config.toml
rope_theta = 1020.0
rope_fraction = 0.25
init_std_qkv = 0.034
beta1 = 0.93
Each number is 128 + 32 x the weight over the matrix's rms, rounded and kept within 0 to 255. Layers, rows and columns count from 0.

# layer 13 MLP down (transposed), 2048x512, rms 0.0452, rows 1912-1924, columns 0-127
[[164 142 123 132  90 171 138 176 122 128 146 140  73 135 131 138 123 110 144  62 168 143 175 156 126 173 162 130 146 110 136 102 134 105 127 141 116 146 137  80  87  83 190  89 176 151  81 121  99 139  81 186 111 105  90 150  63 114  85  96 168  69  95 136  63 130 104 110 120 139 104  94 117 178 101 125 137 130 110 117 164 155 158 159 120 134 153 127 101 176 107 175 141 161 109 129 110 165 112 155 179 135 143  98 125 180 134 162 125 144 160 134 134 120 158 126 164 131 174 151 159 137 175  86 179 177 148 132]
 [ 95 134 122  72 154 121  80 102  69 120 116 140 134  85 153 213 148  83 172 140 130 142  97 100  90 132  98 127 146 140 108  90 142  86  92 141 145 107 133  84  76 106  83 149 113 111 131 110 118 167 136 152 100 126 173 120 135 139 148 102 128 114  92 139 114 126 128 145 179 177 121 147  86  76 118  96 129 126 141 188 156  85 116 103 108 124 120  72 176  86  78 160 119 170  74 110 129 120  63 146 132 156 138 175 130 123 136 125  76 140 109 138  53  97 196  89 144 115 115 142 101 131 131  89 150 193 186  93]
 [152  96  98 168 121  65 163 102 152 171  96 137 136 130 107  63 130 151 146 107 109 138  74 161 149 160  77 152  61 143 163 114 124 125 167 112  36 169 130  68 143 153 117 160 113  74  92 101  54 121 160 145  87 158 119 157 163 127  99  84 118 108 157 146 173 117 110 147 144 137  48  74 119 126 110 141 126 144  98 112 163  84 105 152 149 115  98 115 161 101 135 109  77 170 136 135 173 137 136 137 111 163  73  81  88 113  68 119 141 152  67 184 153 126 109 187 111 119  72 126 104  90 136 123 160  81 152  91]
 [ 72 200  67 130  91 206 147  92  89 142  89  97  75 192 140  62 166 138 117 165 134  72 140  86 156 147 113 133 192 106  86 132 155  60  82  87 161 204 104 118 107 131 136 127 167 173 149 134 118  92  69  64 209 177 121  89 139  69 154 129 198 139  86 141 115 143 105 159 115 179 172  64  99 132 102 156 169  53 135  77 113  49  83 165 123  92 158 109 124  74 210 106 119 157 193 131 158 116  57 106 151 154  98 176 118 117 129 125 159  86 156 132 106 109  80  49 111 218 170 151 104 121 160 109 104 159 129 161]
 [ 67 115 173 146 170 143 102  89 140 141 120 132 135 135 126 148  98 105 121 137 152 172 114 156 145 123 117 162 113 130  77 102 181 125 114 162 135  92 127 116 166 160 169 134 129 175 105  95 147 138  96 134 151 142 143 161 164 129 141 152  93 139 182 170 126 103 112 138 131 125 184 182 172 119 142 108 163 124 131 174 120 134 165 154 153 110 121 150 180 135 221 157 120 109 156 108 119 201 124 153 189 145  90 129  94 132 134 169 113  94 116  86  91 104 119 167 133 114 113 143  76 160 147  92  95  93 169 214]
 [141 113 137 145 154 107 107 103 162  92 118 113 148 149 167  98 108  88 134 152 117  91  88 143 148 122 146 146 170 155 173 158 124 158 172 133 133 158 131 119  93 169 175 154 102 109 101 141  93 146 110 125 131 156 139 134 133 138 148 142 116 116 119 166 104 190 130 159  82 125  98 178 132 148 146 127 171 151 121 112 182 141 138 113 167 151 139 108  74 191 168 116  93 101 140  77 144 104 154 116 104 110 141 117 125  97 169  85 104 125 178 128 166  75 118 150 164 153 125 119 119 160 101 169 142 107 104 187]
 [201 188 165 107 119 143 189 106  46 129 111  92 150 136 138 188  96 127 116 176 131 152 190 118 103 178 115 191 138 174  67 141 129 116 140  98  99 138 136 113 142 135 124 165 180 146  87  74 159  82 117 100 113 197 155 118 134 110  86 134 155 129 169 152  74 109 145 111  87 126 134 156  98  80 149 123 122 159 125  86 138 164 114 101  72  95  92 126  96 118  80  57 139  99 168  84 117  99  75  89 122 195 133 155 113 122 162  85 103 112 146 149 135 176 123 188 134 145 123 157 192 160  95 135 106 130 140 108]
 [103 139 128 118 153 113 109 111 140  96 126  90 202 130  81  97  96 101 145 189  86 121 184 166 131 100 132 110 101 190 131 111 187 170 163 112 150 142  86  76 139 122  80  93  79 156 199 103 129 113 144 129  58 111 211 137 176 149 204 129 105 154 147 119 188 169  91 131 101 106 139  99 127 139  61 178 104 164 146 154 114 111 136 139  50  72  96 123 108 138  59 190 126  98 125 111 144  96 144 132 144 114 147 118 133 139 165 133  96 102 135 151 111 125 132 194 167 108  94 151 101 133 136 131 179 161 140 137]
 [119 126 136 134 137 149  88  99 147 202 133  75 113  89 108 162 125 158 153 121 146 140  80 140 131 137 108 115 104 156 131 131 187 124 119 114  83 121 136 129 141 160 154  96 111 152  46 133 131  60 123 117 115 150 102 104 147 211 159  94  89 141  66 143 150 156 110 108 135 115 134 118 155  93 201  99 118 140 148  70 131 144 155  90 106  94 170 208 149 145 121 111 105 168 164  30 121 136  64 132 116 142  60 127  71 120 151 162 144  90  79  95 141 110 189 152  89 162 183 168 157 137 120 131  84 159 149 118]
 [170 125 120 133 130 143 168 115 101 110  96  96 143 171 116 139 105 138 132 133  90 112 146  88 124 205 142  86 147 154  72 136  82  86 105 163 170  70  99 115 121 136  96 113 190  54 166 121 131 175 161 119 131  94 144 104 179 109 185 141  55  72  87 147 154  82 137 136 193  98  97 173 116  82 102  87  98 112 110  95 164 108 120 125 125  85  29  83 133 115 116 177 144 129  76 134  83 110 108 107 136  75 172 171 144  86 160 108 131 137 105 138 137 145 150 108 115 109 127 136 132 161 153 168 128 102 142 143]
 [ 89  76 198 142 156 139 140 180 120 141 124 142 112 140 182 102 126 162 131 142 129 138  97 185 132 129 138 127 153 139 100 184 129 159 186 173 107 134 119 104 159  26 157 113 102 106  36 117 176 166 167  88 146 154 129 121  62 191 141 108 104 131 149 182  84 190 161 124 150 202 100 106 140 151  99 154 145 160 165  69 119 106 140 148 149 113 177 141 120 130  80 103 129 159  60 128 131 106 169 120 118 154 151 142  91 109  88 146 132 157 162 114 123 148 132 154 119 123 170 141 112 130 113 122 177  91 101 119]
 [ 82  65 173 126 126 117  94 146 147 128 129 147 104 160 160 155 167 127 138 168 151 176  95  74 167 162 176 145  40 150 144  39 137 110 104 104 151  96 115 124  66 149 140 127 138 118 167 176 114 145 159  82  65 124 134 122 145 145 161 136 164 111 177 130 106 142 115 149  99 146 142 126 172 160 143 150 164 181 124 135 128 120 117 148  96 129 123 114 181 156 127 189 113 169 121 147  88 152 151 138 160 113 194 138 124 165 138 143 110  75 113  85 136  92 147 118 130 128 102  73 154 134 170 135 132  76 113 149]
 [ 96 133  89  86 119  79 113 131 174 152 140 130 109 157 105 162 135 118 122  90 119 170  98 147 153 112  95 145 107 127 138  97 118 153 130 134 118 143 122 151  72 166 141 138 122  83 147  86 194 144 131 123 144 106 171 100 120 210 115 155 144 176 114 178 140 149 131 126 123 166 106 146 189  98 196 147 129 160 152 107 102  94 191 155 104 105 117 148 158 129  66  97  28  86  96 108 213 119 165 164 113 139 145 162 115 103 102 161 144  84 144 111 129 151 156 102 177 152  97 141 171 121  94 124 118 109 158 117]]
# layer 13 MLP up, 2048x512, rms 0.0588, rows 1913-1924, columns 0-127
[[ 66 125  91  97 136  88 106 157 212 163  66 142 140 131  87 134  67 120 106 156  95 127 134 164 144 100 132 111 174 144 171 112 117 159  61 186  75 168  86  91 137 131  73  86 153 122 142  68 189 168 110  41 140 115  96  91 123  97 126 159 193  89 100 124 166 100 146 151 119 113  98 136 105 132 124  70 111 156 102 121 124 129 124  71  69 111 124 161 114 144 112 110 148 126 159 107 211 180 138  89 165 131 118 120 115 148  91  99 112 106  89  80 145 135  89 146  82 150 113  96 142  69  73 106 131 128 210 137]
 [ 76 196  70 109 116 140 165 113  71  64 151 143 193 128 100 143 110 104 111 155 136 105 175 167  79 152 203  97 181 162  82 130 168 145 127 191 125 102 124 164 124 127 106 176 161 155 150 112 104  92  81 155 166 131 141  82 213  94  97 162 125 189 115 151 116 136 120 142  93 124 176 138 142  67  83  89  93 131  93 147 139 126  57  96  81 162 136 146  70 140 149  70 142 101 124 112  98 130 163 130 151 101  93 122 117  81 109 198 124 204 114 119 139 143 145 161 168 142 160 110 138 174 166  98  65 157 126 170]
 [119 127 198 131 153 107 122 108  97  97 137 127 120 101  72 163 155 114 125 103 124 127  93 113 141 202 131 124 128 118 155 125 136 187  97 149 143 183  84  75 138  79 123 142 133  92 128 150  66 125 131  57 153 148  87 143 115 113  98 149 143  54 118 112 103 124 128 147 169 113 114 108  64  65 127 117 139  65 124 136 144 118 168 104 130  79 126 106 131  89 109 143  20 158 113 128 131 101 123  82 136 127 134  98 146 208  77  85 152 160 170 147  84 128 169 129 180 110  63 140 129 130 138 137 122 156  92 141]
 [141 144 160 181 144 131 109 111 172 123 206 162 131 111 107 148 130 157 147 158 166 153 104 167 145 105 128 111 114 150 138  97 124 167  91 118 139 138 170 108 112 140 166 133 131 160 149 156 156 117 158  87 120 123  92  95 150 112 133  82 140 143  76 119 148 108 136 141 172 120 119 143  24 139 140 122 199 173  85 125 125 153 140  97 125 188 137 172 120  43  97 143  97 123  95 131 151 165 127  72 165 135 164 136 123 107 137 140 138 130 135 160  97 108 101 119 130 115 107 146 148  89 104 105 156 109 170  98]
 [153 160 147 156 111 129 149 109  93 121 108 123  79 143 120 128 109 103 107  88 180 118 131 115  98 117 144  82 118 191  72 132 148 109 116 191 118 138 169 110 148  94 137 113 137 118 127 114 126 133  77 155 108 126 110 157 119 158 122 140 126  94 164 122 124 172 160  88 104 110 167 134 128 119 134 110 123 154 112  90 134  90  73 142 122  91  92 103 161 120  84 147 141 155  99  71 130 179  78 126 122 146 116 124  91 184  96 110  94 175 175 162 184 203  89  99 155 118 168  98 155  88 143 152 124 169 115 117]
 [147 146  81 121  80 110 151 139 186 173 140 157 170 106  95 133 149 174 156 118  68  84 158 189 129 172 110  95 143 167  81 116  68 124 180 144 133  96 134 129 138  93 115 151 118 122 117 113 176 153  85  50 119 105 126 101 114 164 114 159 120  91  96  84 146 138 163 141  92 186 109 171 133 126 117 134 146  70 105 127  97 151  54 157 126 145  95  83 102  70 105 139 148 120 118  49  87 144 129 152  75 103  80 124 120 139  79 185 167  93  80 139 156  99 126 191 104 174 137 140 117 146 106 142  99 124 152 127]
 [131 152 116 145 132 121 102  22 141 116 172 132 175 132 128 107 154 125 147 188 147  96 135 151 120 140 214 190 177  90 114 149 133 169 123 159 150 144  82  97 148 170 139 125 118 177 115 110 138  90 117 210  81 136 157 122 100 128 185 175 117 104  87  87  69 151 147  88  91  76  59 143 151 151 118 140 140 119 146 116 122 105 136 109  95 123 106 155 158 114 169 143 180 168 153 150 136 110  81 129 136 134 102 136 185 102  90 158 213 171 116 122 110 133 152 130 154  45 126 139 138  95  97 115 148  88  86 121]
 [148 150 145 130 141  96 113 146 114 177 115 160 138 141 176  94 116 131  34 104 151 114 114  80 112 184 141 132 173  93  96 115 159 186 148 117 116 147 163 139 113 137 100  37 160 119 137 133 136 131 181 177  91 122  90  66 101 115 159 130 178 134 178 117 147  96 159 136 187 127 106 190 108 137 161  82 158  93 121 110  95  94  94 140 115  90 148 189 130 137 143 127 115 139  87 134 121 182 101  96 164  95 183 132  75  91 161  86  96 115 134  76 109 178 111 183 128 109 127 119 120  74  70 153 112 152 156 124]
 [121 156  98  83 116 138  69 224 152 143 151 142 165 107  76 121 104  96 148 171 143  78  76 115 160 120 139 144  78  96 120 175 137 123 147  79 101 128  82 162  97  91 136  72 111 118 103 126 114 114  97 108 170 121  69 108 187  86  76 116 156 133 138 136 123 127 132 106 115  98 180 201 150 124 113 174  76 134 136 168 116 142 158 138 148 179 137 101  98 139 139 135 162 131  73 150  70 130 104  60 113 162 100  66 137 174 126 147 156 160 148  91 161 158 123 132  86  67 121 119 136 102 120 155 187  99 165 135]
 [135 162 129 193 157 144 206  86 112 124  78 113 144 166 153 178 106 145  91 137  88 137 136  87 131 111 127 107 173 208 143 119 114 139 121 107 120 137 125  94 172 116  95 119 171 207 147  93 146 111 133 119 132 132 114 174  10  91 164 110  90 155  90  72 119  78  77 128 116 152 117 173 115 135 167 104 126 117 139 131 131 149 150 103 165  97 152 135 135 176 132 112 170 108 178 115 107 171 110 112 182 190  95 142 104 122 128 120 137 106 103 185 159 132 145 157 157 156 108 118 152 118 163  67 143 117 178 131]
 [136  97 108 132  92  86 106  70 114  99  87 118 122 114 128 145 136 136  82 187 132 123 140 189 191 112 111 144 134  96 131 132 122  95 151  97 154  93 141 139 149 148 128 129 124 114 140  90 104 140 112 133  93 109  96  85  83 103 137  91 188 142 129 139 146 170 122 194 131 166 169 116  88 105 148 135 118 140  78 174  89 192  73 162 152  98 168 108 166 106 106 160 137 105 137 119 115 142 108  99  80 122 129 118 111 144 151 132 118  88  86  87 151 130  80 109 164 143 180 135 163 127 118 143 137 132 136  84]
 [114 145 150 113 113 114 103  87 182 136 174 110  97 102  90 132 165 204 143 119 124 110 171 123 148 120 121 172  83 168 109 131 199 138 148 109 116 123 147 105  93 135 135 125 125  81 153 116 124 137 126 172 116 165 152 156 199 162 134 118 142 121 111 189 123  98 138 152  90 128  98 141 146 155  83 150 119 159 161 131 166 102 119 145  91 146 139 147  21 163 122 179 138 111 162 133 174 209 142 115 116 142 110 171 122 103 175 108 132 128 150 125 102  95 131 123 120 126 111 166 128 115  96 131 137 141 126 133]]